python train.py --n_layer=16 --d_model=512 --n_head=8 --n_kv_head=8 --head_dim=64 --d_mlp=1344 --vocab_size=8192 --activation="swiglu" --norm="rmsnorm" --norm_place="pre" --norm_eps=1e-05 --positions="rope" --rope_base=10000.0 --rope_fraction=1.0 --qk_norm=false --attn_scale=0.125 --bias="none" --tie_embeddings=false --parallel_block=false --extras=["capped logits"] --init="uniform" --init_std_qkv=0.0347 --init_std_o=0.0 --init_std_up=0.0347 --init_std_down=0.0 --optimizer="muon_variant" --lr=0.00884 --lr_mult_down=1.5 --beta1=0.95 --lr_head=0.00413 --grad_clip=2.0 --warmup_steps=200 --schedule="wsd" --decay_fraction=0.573 --decay_shape="sqrt" --final_lr_fraction=0.05 --batch_tokens=131072 --seq_len=1024 --doc_mask=false --train_tokens=810100000 --steps=6181 --dataset="wikipedia_en"
Each number is 200 + 20 x the weight over its row's rms, rounded and kept within 0 to 999. Layers, rows and columns count from 0. The size before them is the row's rms in percent of the matrix's.

# layer 10 MLP down, 512x1344, rms 0.0405, rows 404-432, columns 1232-1343
098,204,199,179,130,190,234,198,245,187,200,202,247,168,201,214,211,204,159,168,205,223,229,197,173,202,210,183,185,171,180,224,186,220,190,194,209,147,186,187,165,180,166,237,193,217,212,203,210,233,195,207,196,171,195,206,186,172,211,200,182,204,180,206,169,223,208,209,192,233,159,169,195,156,210,200,175,196,228,211,212,184,231,205,189,235,167,196,202,177,229,194,205,200,182,204,185,182,210,192,207,218,178,234,193,188,254,214,204,217,204,144,201
100,195,197,216,193,203,184,158,207,232,180,210,219,227,174,204,216,201,203,209,189,207,228,191,168,205,175,180,178,224,162,224,173,187,182,197,245,217,196,220,207,217,170,200,210,185,157,185,233,204,176,232,188,217,207,205,153,209,188,175,225,182,185,204,223,192,203,237,201,212,190,205,200,197,196,160,192,224,204,177,195,217,228,187,225,209,192,187,166,184,195,183,203,175,204,159,198,187,208,214,206,222,198,200,196,165,222,199,192,206,209,218,187
102,180,182,237,184,179,205,241,234,240,190,202,222,167,178,212,213,190,214,203,212,191,223,237,259,215,187,196,216,175,206,179,233,139,212,156,205,219,200,170,189,196,195,199,190,202,160,233,209,185,212,187,182,197,207,192,164,199,171,197,229,204,202,199,230,221,211,204,154,204,206,189,241,196,198,180,166,215,217,188,212,210,207,191,201,204,186,185,185,184,227,194,174,219,198,186,189,181,178,203,175,230,181,163,172,216,197,188,219,196,213,192,183
098,196,189,177,215,183,194,242,182,192,214,190,177,222,213,198,193,180,226,189,214,202,217,184,167,200,201,201,211,196,219,176,204,222,195,172,206,177,221,191,210,214,200,197,216,207,171,195,220,213,240,197,170,223,219,208,168,208,191,189,169,206,223,224,248,189,218,240,202,201,223,188,201,170,176,170,185,180,213,190,209,223,192,169,227,199,183,209,176,206,206,221,208,209,197,208,194,217,209,199,211,213,206,223,190,237,205,196,208,201,197,219,204
100,210,201,202,221,209,197,254,203,207,194,201,212,220,195,224,178,184,172,212,195,200,170,217,191,236,194,190,207,211,209,225,213,206,214,184,206,224,185,232,202,191,201,196,189,196,217,229,182,194,204,228,157,221,194,150,212,196,213,207,220,209,186,210,164,173,200,207,144,207,204,209,232,213,228,188,163,180,204,203,192,204,203,204,175,187,206,223,202,164,213,218,208,217,195,181,189,215,184,220,247,223,198,204,185,218,183,165,202,216,213,218,213
104,192,196,192,206,234,191,197,216,211,163,205,185,187,190,191,210,198,251,205,226,225,201,196,193,177,179,205,203,197,211,190,210,217,211,186,197,208,215,205,222,217,204,212,175,180,182,220,220,211,193,215,167,179,198,232,202,193,202,241,214,214,218,188,195,223,206,223,194,163,186,234,188,182,188,233,197,159,195,202,251,221,152,219,198,189,215,208,246,175,198,236,230,221,172,225,195,223,233,201,205,206,207,194,206,201,195,205,217,218,226,193,231
098,175,198,162,257,206,197,189,227,184,176,204,178,178,194,238,182,184,221,213,180,192,222,236,204,186,174,212,217,180,197,186,197,181,176,165,210,217,168,208,210,187,216,195,200,183,183,183,188,201,192,212,184,204,146,193,180,201,193,220,200,198,157,195,185,195,220,191,188,232,233,231,231,197,195,207,214,190,135,209,205,213,192,177,250,231,220,176,214,203,225,194,187,229,185,178,207,209,175,191,189,167,220,183,218,213,208,199,230,241,197,205,215
099,211,186,216,205,199,219,159,217,189,194,208,188,186,194,197,188,219,247,232,203,233,188,180,189,234,228,204,211,197,188,234,217,183,184,179,210,210,181,160,189,191,187,176,195,187,176,213,197,209,193,195,195,201,189,212,216,186,206,175,206,183,229,179,196,225,185,154,237,207,227,220,198,196,169,202,211,204,189,209,186,175,191,203,193,198,191,176,217,203,212,202,180,183,204,198,185,248,196,189,213,209,261,213,201,172,202,228,183,182,192,201,222
098,220,195,224,244,221,236,219,180,208,161,222,215,200,194,173,226,235,184,211,210,212,241,214,202,208,229,237,200,186,186,209,193,187,187,201,209,167,195,216,192,208,211,181,230,198,202,218,206,183,184,184,186,221,218,232,212,191,195,213,222,190,210,165,212,205,195,226,208,167,204,216,208,207,192,212,225,240,195,219,181,166,236,202,198,253,223,212,188,215,169,192,178,211,185,220,184,181,200,187,193,196,233,188,179,187,185,214,211,196,208,235,196
098,197,175,228,213,209,204,229,194,182,253,205,216,188,206,191,221,217,215,184,163,184,213,201,180,205,207,168,206,223,176,205,207,173,189,192,189,180,181,189,184,205,194,165,203,212,197,189,176,183,222,162,190,203,229,201,202,161,171,197,210,212,188,193,222,223,177,185,191,216,198,183,189,210,192,224,201,134,244,169,201,196,209,226,183,218,212,214,208,229,181,217,182,240,196,231,179,166,189,195,187,220,175,235,185,209,235,215,193,178,182,229,212
099,195,177,193,226,209,218,238,197,227,164,203,138,179,201,199,206,184,167,259,202,196,196,214,174,172,168,224,202,147,214,178,216,208,204,196,246,196,208,210,182,147,196,205,164,185,193,192,186,178,215,230,214,174,188,231,168,188,179,224,202,215,182,214,222,203,232,169,166,184,149,269,189,175,182,221,178,186,172,191,215,210,195,227,199,203,156,197,214,198,215,190,211,212,178,185,203,190,167,188,185,187,194,198,204,200,189,199,199,196,205,210,186
099,183,199,164,245,189,200,207,178,207,191,206,202,197,190,194,190,187,222,208,171,223,179,177,205,197,198,188,148,202,196,192,214,190,180,200,189,190,168,210,211,215,184,188,202,179,210,174,187,215,193,182,210,196,226,202,171,192,210,154,202,189,196,193,212,209,182,176,197,212,191,210,188,197,194,232,200,185,203,221,158,206,220,243,249,202,210,206,156,211,174,192,209,215,223,216,211,217,188,190,199,221,202,215,205,206,200,210,214,204,182,172,233
105,228,260,198,227,213,231,226,195,179,197,197,195,226,192,193,214,213,162,208,188,185,194,212,219,233,223,230,204,169,197,180,212,215,187,189,194,179,195,202,226,232,195,197,161,210,188,227,226,222,207,178,179,218,217,179,224,172,225,189,196,181,166,208,222,170,186,210,218,210,212,221,204,200,244,194,171,186,199,199,199,222,162,167,189,205,183,211,217,199,196,193,197,232,201,211,191,181,199,214,198,191,203,203,159,217,208,192,198,169,202,192,212
102,185,189,197,167,185,177,221,198,207,185,225,202,206,197,198,227,233,236,163,199,217,163,201,195,220,190,173,205,229,191,187,216,180,192,181,190,176,206,235,191,220,175,183,198,154,242,200,185,236,184,188,216,174,189,214,168,184,197,183,180,199,170,177,217,194,205,236,169,191,184,206,223,207,201,211,210,231,218,227,175,188,200,194,201,213,217,223,187,196,202,159,200,170,209,200,199,178,154,200,184,181,212,206,187,181,188,219,185,185,145,180,168
097,214,185,198,140,167,234,183,162,175,217,212,213,209,184,248,200,194,252,178,212,201,235,206,187,169,174,205,218,164,214,167,209,182,181,231,203,206,224,247,218,163,196,207,209,205,231,226,219,215,193,212,233,200,193,228,190,170,165,205,198,174,197,234,198,201,174,198,210,210,177,214,212,241,176,181,207,194,177,214,208,192,221,201,198,136,202,173,172,232,230,216,216,204,181,199,215,174,213,193,199,191,222,204,217,191,204,204,215,176,193,163,184
100,203,222,212,205,199,192,192,176,191,213,170,213,178,170,220,190,170,192,195,183,244,176,200,203,173,156,211,225,181,195,196,209,188,201,195,198,226,204,201,201,190,204,192,215,197,192,216,186,216,195,216,231,200,174,194,158,218,212,193,201,185,195,227,221,236,168,170,178,200,187,209,247,220,226,199,161,188,198,185,213,209,206,187,186,188,186,189,180,154,230,177,203,192,204,239,214,200,202,213,198,212,223,217,215,219,222,204,177,215,201,204,198
100,204,201,193,222,197,188,227,196,205,200,209,196,180,192,217,191,158,218,200,231,195,195,184,210,195,217,181,186,234,174,165,198,185,208,195,196,191,202,224,194,185,195,188,196,159,188,237,198,186,173,208,194,171,166,203,169,176,158,212,205,192,224,189,179,192,210,257,193,196,191,203,226,189,183,233,183,219,218,242,169,203,220,209,203,233,209,194,206,163,213,184,218,224,252,228,212,210,186,205,204,212,177,189,215,193,215,200,219,152,234,192,191
100,177,232,161,208,179,209,205,208,217,190,223,175,227,190,231,175,191,174,199,168,181,174,202,252,225,182,195,165,250,247,218,201,181,163,190,189,187,179,189,183,239,209,174,217,154,168,185,206,208,236,170,174,176,171,218,237,234,175,205,206,203,233,210,212,222,197,190,213,205,195,210,225,189,185,192,207,213,210,183,225,203,211,234,172,187,208,196,214,227,195,179,188,205,187,211,192,221,168,208,195,187,192,249,223,179,220,185,180,181,209,185,168
099,203,177,205,176,212,183,211,219,198,227,201,196,169,195,197,223,240,197,206,222,202,173,186,211,194,186,201,183,211,205,182,211,197,212,183,213,195,188,224,224,208,175,216,185,218,221,223,215,201,153,204,194,188,187,193,189,172,219,204,211,187,199,213,233,191,176,199,197,215,186,197,189,225,200,162,247,230,173,216,199,214,180,219,217,200,206,207,207,171,229,154,256,187,218,223,178,216,207,224,215,197,210,201,190,148,206,193,212,178,208,162,220
101,196,186,216,174,196,195,176,207,217,180,199,208,191,216,159,198,203,218,206,223,216,196,192,197,201,212,200,213,223,184,213,210,225,220,218,196,179,200,181,176,194,196,200,219,208,215,157,227,173,234,225,201,187,222,238,224,223,189,195,215,233,245,180,198,185,218,181,185,224,214,199,181,180,168,210,208,217,217,205,216,200,194,211,203,189,208,203,176,225,191,218,145,215,221,186,204,241,196,177,187,172,165,223,239,226,195,217,196,195,213,186,200
098,170,221,190,185,214,235,210,180,189,212,217,179,194,184,219,198,191,206,193,225,187,183,178,203,196,193,205,216,182,191,190,213,212,220,218,176,240,211,217,178,190,186,203,210,216,231,182,155,230,185,194,221,190,178,207,178,189,201,184,215,205,195,187,195,189,175,176,224,213,222,188,200,199,206,213,215,204,163,191,208,183,187,188,209,180,192,192,163,185,215,198,198,176,147,202,193,175,246,190,183,216,228,197,193,209,222,192,203,187,168,204,219
099,214,145,213,206,207,188,185,227,202,219,168,222,223,201,177,195,186,230,187,197,208,187,194,184,199,212,249,205,192,181,182,201,233,218,237,194,192,219,177,214,196,208,216,241,192,206,193,201,213,196,220,190,207,144,210,235,198,190,194,196,194,203,184,232,210,206,193,200,171,202,187,181,182,196,194,171,187,193,201,205,176,195,198,186,171,200,183,197,221,205,196,140,175,199,209,214,207,169,174,207,180,243,204,225,196,195,225,185,214,214,185,199
100,204,177,182,194,179,218,195,220,200,202,228,181,179,209,185,191,202,231,188,192,191,212,189,191,245,185,193,216,213,176,203,204,207,200,178,210,217,215,201,240,233,234,205,191,213,251,214,212,183,164,192,202,187,170,164,178,198,187,216,154,186,252,204,179,203,152,188,236,163,192,182,212,215,204,170,215,157,177,222,203,188,183,190,178,203,191,208,222,180,178,197,199,206,215,213,192,219,198,209,190,187,165,231,187,197,203,188,176,196,206,169,205
099,212,179,168,231,211,186,196,202,186,259,211,216,196,195,199,192,188,178,209,226,211,192,208,199,196,205,204,183,171,208,213,170,189,204,171,211,212,234,202,199,194,221,241,211,209,187,213,215,196,210,184,206,213,209,184,196,193,166,225,225,201,160,174,163,188,182,182,165,157,198,224,169,202,231,176,189,223,187,223,187,200,213,239,234,190,189,215,181,206,206,204,229,196,214,217,180,200,177,223,192,237,215,195,218,189,207,205,235,218,243,189,166
100,162,192,147,211,208,226,207,204,177,196,209,211,188,162,218,190,175,180,169,193,193,209,172,173,197,184,197,210,194,216,231,186,197,205,202,175,215,225,174,205,200,178,182,196,191,192,201,211,205,215,220,184,213,209,199,217,207,182,212,177,194,175,192,234,172,236,196,181,233,194,197,219,235,187,207,236,182,213,212,213,158,245,244,141,204,189,204,172,191,188,216,207,196,191,181,176,198,173,215,193,222,178,239,224,222,172,201,223,207,221,189,191
103,201,210,193,209,190,200,235,214,233,239,249,177,207,190,204,207,211,189,190,194,195,199,182,268,173,200,163,219,223,219,184,195,206,130,186,218,151,198,232,189,190,226,198,205,203,214,228,239,195,182,180,217,192,212,208,189,182,193,236,188,191,162,214,211,197,180,198,179,206,230,191,178,215,223,183,227,224,215,209,210,199,206,197,194,200,221,207,185,181,154,221,214,210,188,229,173,194,219,211,185,206,219,225,190,214,178,204,213,215,215,226,194
099,149,205,171,204,216,187,219,204,203,190,222,198,227,191,148,204,208,214,185,192,213,208,217,205,225,235,194,195,156,220,199,221,187,183,207,220,183,192,193,194,194,173,194,211,180,178,180,207,198,192,193,167,237,215,178,206,203,216,192,184,188,224,189,206,201,206,203,190,237,200,216,234,184,196,217,194,203,249,176,247,200,196,183,222,184,215,223,214,161,184,213,214,179,202,192,191,223,151,201,189,228,193,246,205,187,194,175,199,191,181,195,177
101,183,203,198,217,165,178,228,220,212,173,244,186,217,181,213,221,220,219,203,177,189,215,191,219,178,193,203,212,234,205,183,201,208,198,184,206,208,208,231,197,212,192,187,207,229,183,187,192,226,191,201,217,152,150,194,198,193,192,193,189,228,226,205,170,224,210,227,202,206,212,202,199,192,196,241,206,176,194,163,184,234,200,180,207,190,192,180,207,187,171,208,214,206,198,163,194,183,191,184,205,209,225,240,212,217,189,200,202,189,178,212,166
103,221,234,204,226,203,187,171,211,179,208,162,221,224,190,195,178,201,226,189,210,212,226,214,204,224,200,195,210,242,212,198,190,197,174,196,213,236,192,182,183,174,201,198,235,193,169,206,175,182,209,223,186,212,208,216,238,171,190,230,201,202,190,193,164,189,209,182,210,180,155,211,210,187,170,209,226,194,171,193,183,219,142,185,187,175,214,175,213,200,191,211,199,202,198,195,202,189,198,184,248,185,203,145,235,198,188,204,204,213,194,208,167